Part of a small language model's weights: 2.41M parameters.
Each number is 500 + 25 x the weight over its row's rms, rounded and kept within 0 to 999. Layers, rows and columns count from 0. Numbers have three digits each. The size before them is the row's rms in percent of the matrix's.

# gate: layer 4 MLP gate, 320x128, rms 0.223, rows 224-240, columns 0-127
# up: layer 4 MLP up, 320x128, rms 0.229, rows 224-239, columns 0-127
# down: layer 4 MLP down (transposed), 320x128, rms 0.0902, rows 224-239, columns 0-127
gate224 096:463515534500491528508520497466509510474490496513530507501501516473488534437495485496526505481489500476493489492464516525551468533544492454538487461459475503532509516490477491468542546485460540490505498467476526524506496483485495471475522483463519483451527484501493512531513520510525490491463436512500535472480506508510529528506518447455520546484503530477466525497522472516520505504516
up224 102:494483445492481481470488495529468472512513485490477476478471475529503505507484512533457455495506498493477499504525495440504519544503479523562495501526543479509490498515515505470469475445503533568486497481479532521508526490486489462508468482520510493518500507530515502474524499501464450501485506476489475469474443488483549440466519496522518530515475504482530523497509491486491523501456
down224 102:536531506502482499493463509468534524490494508466448513513518510508543479527477495498510482489494473518457480476478513505498485491484517520513549491481511475505486509482511451475503530484474480506498510509543524475530485528487509480533471502564504460576477460466459498509520516486478536468474480508508554528500549481491534462522483536534495511497484515542529484507485483507494461483536
gate225 107:493494513512487485446528480530458538500485520472522541482480515474475492512508490512516452537490508491499537534509523532468514485535487456489480502472488481476479515481492556487497500507493535502520520531473517529451484493479480512482513465476487507467513470492493510550498520488536476504522448533536530498516479444492474527524509444520490452519463513461548516493487489493480506484475
up225 106:479518489531462510557516523490451509479512475462534478500546493476483491510500543456494499494509470499497480506481493484491495529525476510477489542516452487475523540492494460539535474490553474501559518511535531501532502474490503570518520555524487526523499489467518509491523497508468485493495506489507527463464549533487502478489504537541481505497534469504507531488487504496519496483515
down225 107:457500532532535544517507522525474493492499541498488515499515489531526517505537496473540486536496445509531507504523453523478516518509469463455474542509488524491493452528468509461526490531519492464488488495467520502492513459484502494459564486500489485486519521506510484490463511473498467546468508486467510498489456541516467527491509490459483508477497446513481517507508480495520520542528
gate226 105:514530488500520471537509478545509529495526499484490480522513527490495476499463534501484510515452524506515482475489489507517515515514522469536510495541515500489465484469474476521458469512482538476475482429545506527474515444535466535491497505538470536490480477541490516498500512536535511497508513519551497529508482514500509491455529525521536432494444491496503496480482493503489488535489
up226 102:483485466532452503515450489521502501470484496520488488524488499478494506511525488491448527472480460541503494509486475477482523509466459472544528516472508472529453529503515481503508517479505516523492517478456543491511518505502456496520437486493519530471519484483488464546436485518463533462537540528487501480487504482477479492481509548482519481530503473489517489502504465514451511513485
down226 098:503494499530497499493498498482464539467508499523523503476488508510500513492499469475501511452518464501466540514458427492454495485519470555505535536485456525487527531495519510519501510557488543536526471486485516459533499508494477453485472503474532533467457497488511480518520487491524510502532473532444509491519520531527465492472491465485507519534484486472462504533485507507491492477513
gate227 098:523512479494459533455522506507499496506507507473519498524471467478502518492516473445486487495491485484471462495475518527511517502505475492504427538535484513501517537494531469526533449484501475478510536451508497513515531449480477523509494496521547527533523478467535487492497490493505547526493523503517499511524495501479499487509536445459513447483480512463521522484507461502504543538468
up227 100:500510472481482490511507520494520494534495507480505509530519495492492477518465469501536518511495479483525517464453524550486473490479491534443468516510477512474463465533527492482524466518541494467456531466506440507501466475459498471484530514503524496515450561463502507543542497504473494489504511462524512497527483535464535504510525538502525465491525519525473482485510497495528495508533
down227 099:509475491548476531509481478529510508530521521530507442527538545484494473459450463485496491485488501490526480521505477507514517510570472494494495518518520468493481507547488506504476498474531475509508533506507517493492478519468493464523481481509528504523502514551514497502450497497481492497495514478491522520479521490503532492483523482466491470506418502456510552477514463482509440537497
gate228 094:533526491527496485462485507485452531513517507489495468549482500466481528513473500517543472455459466467477510493458506512495480505516494503488504524541525488542493483535447468502546481449478507488472495462480453455525511466476540477482489494513495471490499491506547533518485532497489507520473455528489551494522499506486496527473489473463527488507530514495493475494527514508494499457535
up228 094:462487480467487507526465492504509481515467461455473509507501480475479466542520509530552518496500502482493498547486490515512528482499528493530456488489479513479499481487530523511510496506481494537496530555507474507477486494402521512505450484506494481470495473510504540527483512492468455481502447496487442491499477513514471533469501505541498520538510515520495510530484504471517534464489
down228 103:486523486499505525518528497488533498499511504493515481555501491524501473531463493516491470457516540510527540504481493506421514493522510515529550566471490513540520527542520482519477528573481507512510519445473558512506522492493518528482492499517517490486486518502477518481547469549487508477496501464483500506482462501478446522506504516516502479489533488470516502506503486504515476473475
gate229 104:487488496537469479558509482525485527482472499493507509475489496467506521518516489510558489469511500517498502511499510534471469519497530505497540461479513540473511496483491508502551493460499496500492470487520448518495462537492466502476490524437459505508532473502546446492453453523476495504523482547518483525542499523504518499502518478500473566499504453512532498499473476490467507497511
up229 099:480477489507509477473494448517522510523496532479505462517522439526507544506511478500531524511526516501532525492528537520472523457499474497494491498523489544525469518492494512470505501473446468490519526508482485481476484495484487504498491514481497501510513504403499545498490510511494448444464484522496513522499501520490506502515498512480496456467554505536517460536466532538474477515493
down229 103:516481458473496559486481479504539550487488531504496514528522509496496540498510440469464492455475458473524467512482501526451480482477481489519463479518473467513504488519472513501496547510471533501496475464507502485455512510490527493533462507520540480501460520484509476493517541530495532456474470510514483538502478483525453511494484529529492481448480498492508506479500512491472530515471
gate230 107:525484533498495479457491489494499516523521517475535500457487542468472503487497499494503486496498471492492473521536486499552484494553471566504518471543502512456515470481473541522488558496489529520515531480519525522531509468502563506486484481497474461514479485510509497523510536460475499482521451506513460512517492514544490497521514547490493488485482485483449477467454521487480511502515
up230 107:471506514509473525532487478457512514473493450524504496530474460545499463508541462507500541506516464473461557464519523523522521491474491463498492486536465524503491459508462535498488520506494490491484475512484530494496493514488494499532537522499532516486548541466477522525499490489508495498484541519528479533493508528496517480530507479464450519488526498531498470546484473495532506556530
down230 108:498488529489493539517488527471484493444483530506467471534551489530500508550486538507487492441472506460488522509501547520535514466483472474530503513499476475526478475546503480448507460488476493466507490470504491499484498526488446531482456502473481503491519473542507497497495481524498429484494481472529515502531518512538517514499520549531506523509462506496493496506532515517511471493501
gate231 097:514518474468522507513486514493519473482475496466499488475480506502524520482519505530457547475490514492539526519496487487502468534545551530475516485463514486552487510495493522515526478532538510532576549514470506503451511481512507509475468500522512569470507499471498465493494488487454512525487477499447512503498518488543503498495503484509488525494522546503483508492438494493522506462529
up231 099:525498501466486466525526494468519504487499510465514470512494483518514522499552504514546516491446514479490495453521485496457523534514473502494557570501516518491493453511507457510519513516515501511504483484515508467508497488529487514537552472457487512502508465511498453526503531488495517499500514520485493510497519483479475534469480534464459491468493531509510517529572497514490486434520
down231 101:513525531488521494545521486468499524454502465529468517517564454512531457493519507520528531518500500518533461479472442517508526487516487465511495556503492491514481534468500524459474506548525515488529503514494493497505486540481532515529538519506489484513481506487509460480506507528510486532530447467499495546513490493516445494477519485495474512508526456529525497500520507531499518461480
gate232 102:451491533534494475529465524476511486503530516542487521507491457474550482474515507488489517516498499493508480490506498492553543469479497505497534517523486519516475521535536538533553549465462532506482522533536495521452479508478500495494473535513481512512559476550528511535481493498463523472500495486463510478512482500509513498472471530508532498480466536516476483496497500542496541505498
up232 102:493521512504488526536482494517480506480482499530505496512521497480460498512495489500550509490501514520514502449482483502500488472476535492486503503514504523514515481509502527441504518504521478509502494462538459535523518502497478501498450509518486469501446472496502484509480465510499521550492486496481540523539459533481519516497570488557532512534487473549519523474405491473483476482522
down232 098:466481531518493538456497512510513465481526535501494502537511491527469500541555502528452502493536470465513503532520508471515464469454527519486508554517494475477515495491481475497478483501475544454521532510493508523514484550502515507475455461462504535519476480523463457448495459507496497498521486520512473487505485515491493490461498526496545506486499506496481496434515514506506503511531
gate233 090:526496477504499497527526482483536549495546536501484526509508491492503487491491481482466505524537520543512500522544536486515436474511542511493522548482499476494510477513510508507527520509498496470529492502522498466537528482515520513475486535518496514471471499530532506514458461515533528496496508550434496546483458509475538533521474480540537491475492549521477517483475485501525486535501
up233 095:486481464470482547450497476492498483503504478522470518518490475477484467540553457542503463500573509502490507487499478487499498536493498482487519502504474525464479500483460546535518521527510438525490501505500509489538525550479504536484482489540462495493493499491511502479496467522534526438555517512482487492515537481538501515489520477480511486490525511484492473494483486479514530525461
down233 094:500458500542467488473479510490500557506543543518522511519488501490476520496495498526545537480529523502504541525498521505540531538510512497475528472492490518474546517452489464534509512513480519509522509438497519485502542488473500514484499470484518523536492474501502439527556491493479478542480493512499525520514496475475488475482493480547465478539525516483508445475502520498476507490531
gate234 107:527557540529507446487522519499486480499468509515478486447500497476500500460470502525527477473474538461505504530516502527482512511518446479507492510483548466455515493502516512470522503526527459480506465489516454523514503457456484482493559491522496494515511522531487485478490502481451514488446467493522530462466470529526510503492483468527518520504523491518498504449506506498490485479520
up234 105:531491522450526450534513541454488567507485524476463484498486491519513492558518480526537515496481515535483471472549513449523481500493486527541456462530472479502495499565556499501523507492496489513518507523479505503490478476486498512465514490530489488468505491487496470522522514470487523511530518487478476473489470484494518491456485488454528476493516465478506488513510461488513505490518
down234 108:470537525556488507514505546529420509448485505520523490490517510502559523526497528514513495488504505493469519479526479478504485501475544514532522499524492497477503500541509507439522534476475525535517492521499501558489527483511516500489500518499492511526482462483478472534462524523494530507532510486466502510491452510434477494504521481500521486504543537481459525502510484490497496518534
gate235 095:496488478514452501491528542501527511530473465527515493504465513487574484488531491503476515517489488469482522497529494531505499544489466502509500510505550498470501512508485453535498507472468491490514523458513482482543509489480539499519524523555503524492445537515491530508457482528491552540506480529515535490462533509475504502517528500508499477512474514507526520507489519509549493532438
up235 098:499548537491527492525485503500478508543511518499483497478500491437474525509498501528508494518468509508497484495524526527521460515491553471547517547495510508526507470460481512495483471467538507487534530544512521442506493469473495505510491514500473501443524483469496470474482483515542462494524505468532481470520506535484473519467537501523540543536486496509508528523466508489497448504522
down235 098:531519468511521535511462477545484496489487522526503493493505493487477516503486522463487532565503521513544480498438484523537493482455486528464521499473521472478523499547491509511519558494494458569522498541494489496505556491463493479527515522547511500538487522491536472526511519507484494535470497478468497506536529522534511521492519518499508491514509522492479528502523519538526479504502
gate236 097:471516526494511497503455507458511484552453522453511522516520516512554504536457480495505487492527492530491528466487490520482520489532496494442462451533542538505516480464530516492502516482482508524513502482486476495508479461515514467481476461528483487494545497506464513483521469492478481472528474496479482458536501509509530558501474484526513474469500490484498441515522522517484506479474
up236 093:484507495525486464498536466545517516470522504463498522536465531462492509543549461491503508445514526473490553504472507503505500506506511481498483522488516539485487522526491494473483504473507490485519536510447480458508529496524481549498530480486507544533569474496513474527486487501525534462470498510507526505459477542503456504502518454454521530490516492475514503491505535498501486495502
down236 094:489530480484514453481444520470520489539489516482465509528512499473526514495521502529538467482508484559503493529522489487499523465511479509451535522512516554504497501471550509481521491506464492528509521521509484487497473531501516502509445548496454479485523469500502508469457470499471491511485518526466518515489485529545522511539471490505538524499490493531492529478488494551560495478487
gate237 106:461499477494503456483468503525551483521513500470558507487517503497532496497466470484517466491500476501496511487508534519564493529425486465524476500526494489521533482496483504484471523495533528548443445503550511530506475465484486510493503462521488489542519523536522514503484490512533527499504491474490502517528500494533482501505478468488519465524518493506516543431509506503509483503501
up237 100:475484503480507456480499456520514480489491510471519489473453514471502503511495519464453485498489489519519500490497507487498489500489469489457472439540507530499485522482516534479513530450493497549481492510503500524496483554480451440495533518503526476505550493516525517528493481526477538517500512487511521485536462507495467530532487502545497452503486526524501510448516528463456536493479
down237 102:487535520536432514463511464456456500493497490483546509461510487515484525480511513500556518508507545481489515459510492504478529501502551521520480499479515481511555505532495474526517490462481513522465536520510494511492552450515496517538517493504516540516492491490518511470505495508524490537505553473521497521485519474487525480455484476487478504488490438506514488480488473498516488449471
gate238 103:521499497507487465493503510490521545480480473524526508496489553516523497523511511488502489525444471527502516519473497505499508537500500526525465452522478487437530533479495468493501544524498490520475505494471483507450492441503498527470486513493477463505464526506502463488467525512508540486501503545471550473494474508493488511509480508509483550529465503527544511493515478434486526488451
up238 103:501572445541503475501496499478452523486471485494483475474466525502488498485549495461528526514558472477498472466521486483464529530495482523509439474503544494494525490525507516496570513504481501548508502496469466539524501504498526531548472470502507503488496508510492499506492466563500482510498451515499496518494517510513553490480490488508509514501513515529479507476508488478504536515502
down238 103:514496492485494541555486473514481523505528520542511515504512528558513509539481537498438511489541480494435498480509489503522499498513449489489528518503503514474489554492460490445451501485504475510483508480452526503547464508539475496503502486496502489531484514513466508492492521508513487528455473530488535547496517516503516491460510474541495498481476486515463543482516511512460486505485
gate239 110:467490496496499421484492477474523547516496442488485559482520499500468509509509528498499512483479483519479532518496478523472498517505537463548496437489501490467497524466515498559509493511493509458519442462459539526495477486507498474508496500503524509494517504509530552499501499477490518502518466450516532503498502499498468500465465515512470494534500548495520495503476509486505503441490
up239 110:507528499503522511497522546487520501544508540484480450502493541496523519495500474498519497521532510542498497455534522477495527477546484525459483532486503475496502442466548475501526504468523511480581457519486520495540498529482500478506529492485494529508548489478468514517464517511513476514484516484535538518549513481461514501486484496488541505501534441516486492488495520510516503483498
down239 098:501508462505500507487543477468558489485482448508531498506456526542506490522473506484518503492481473519510519485413516478485551531511500528481499503491466469508510508499511513501498551474515521505533450530477537473506561511492491515503491498500523492512551545522487530516512522511497499543523484498496489497531542518567482505497522491496487484501477467543487482530508504493526509498460
gate240 081:518520528506491496492524512480464505525506522480550497453483456578515492463480507524534513501561517473477474508526447504493498482513517514495526542548501537471494475491479517470483546494505497514491531522495496508488474516469495541498473495519488512521552504453499486481530533479456462492484474475486496509480557470525492487471505507482523528484495513493492510538479472490483538479474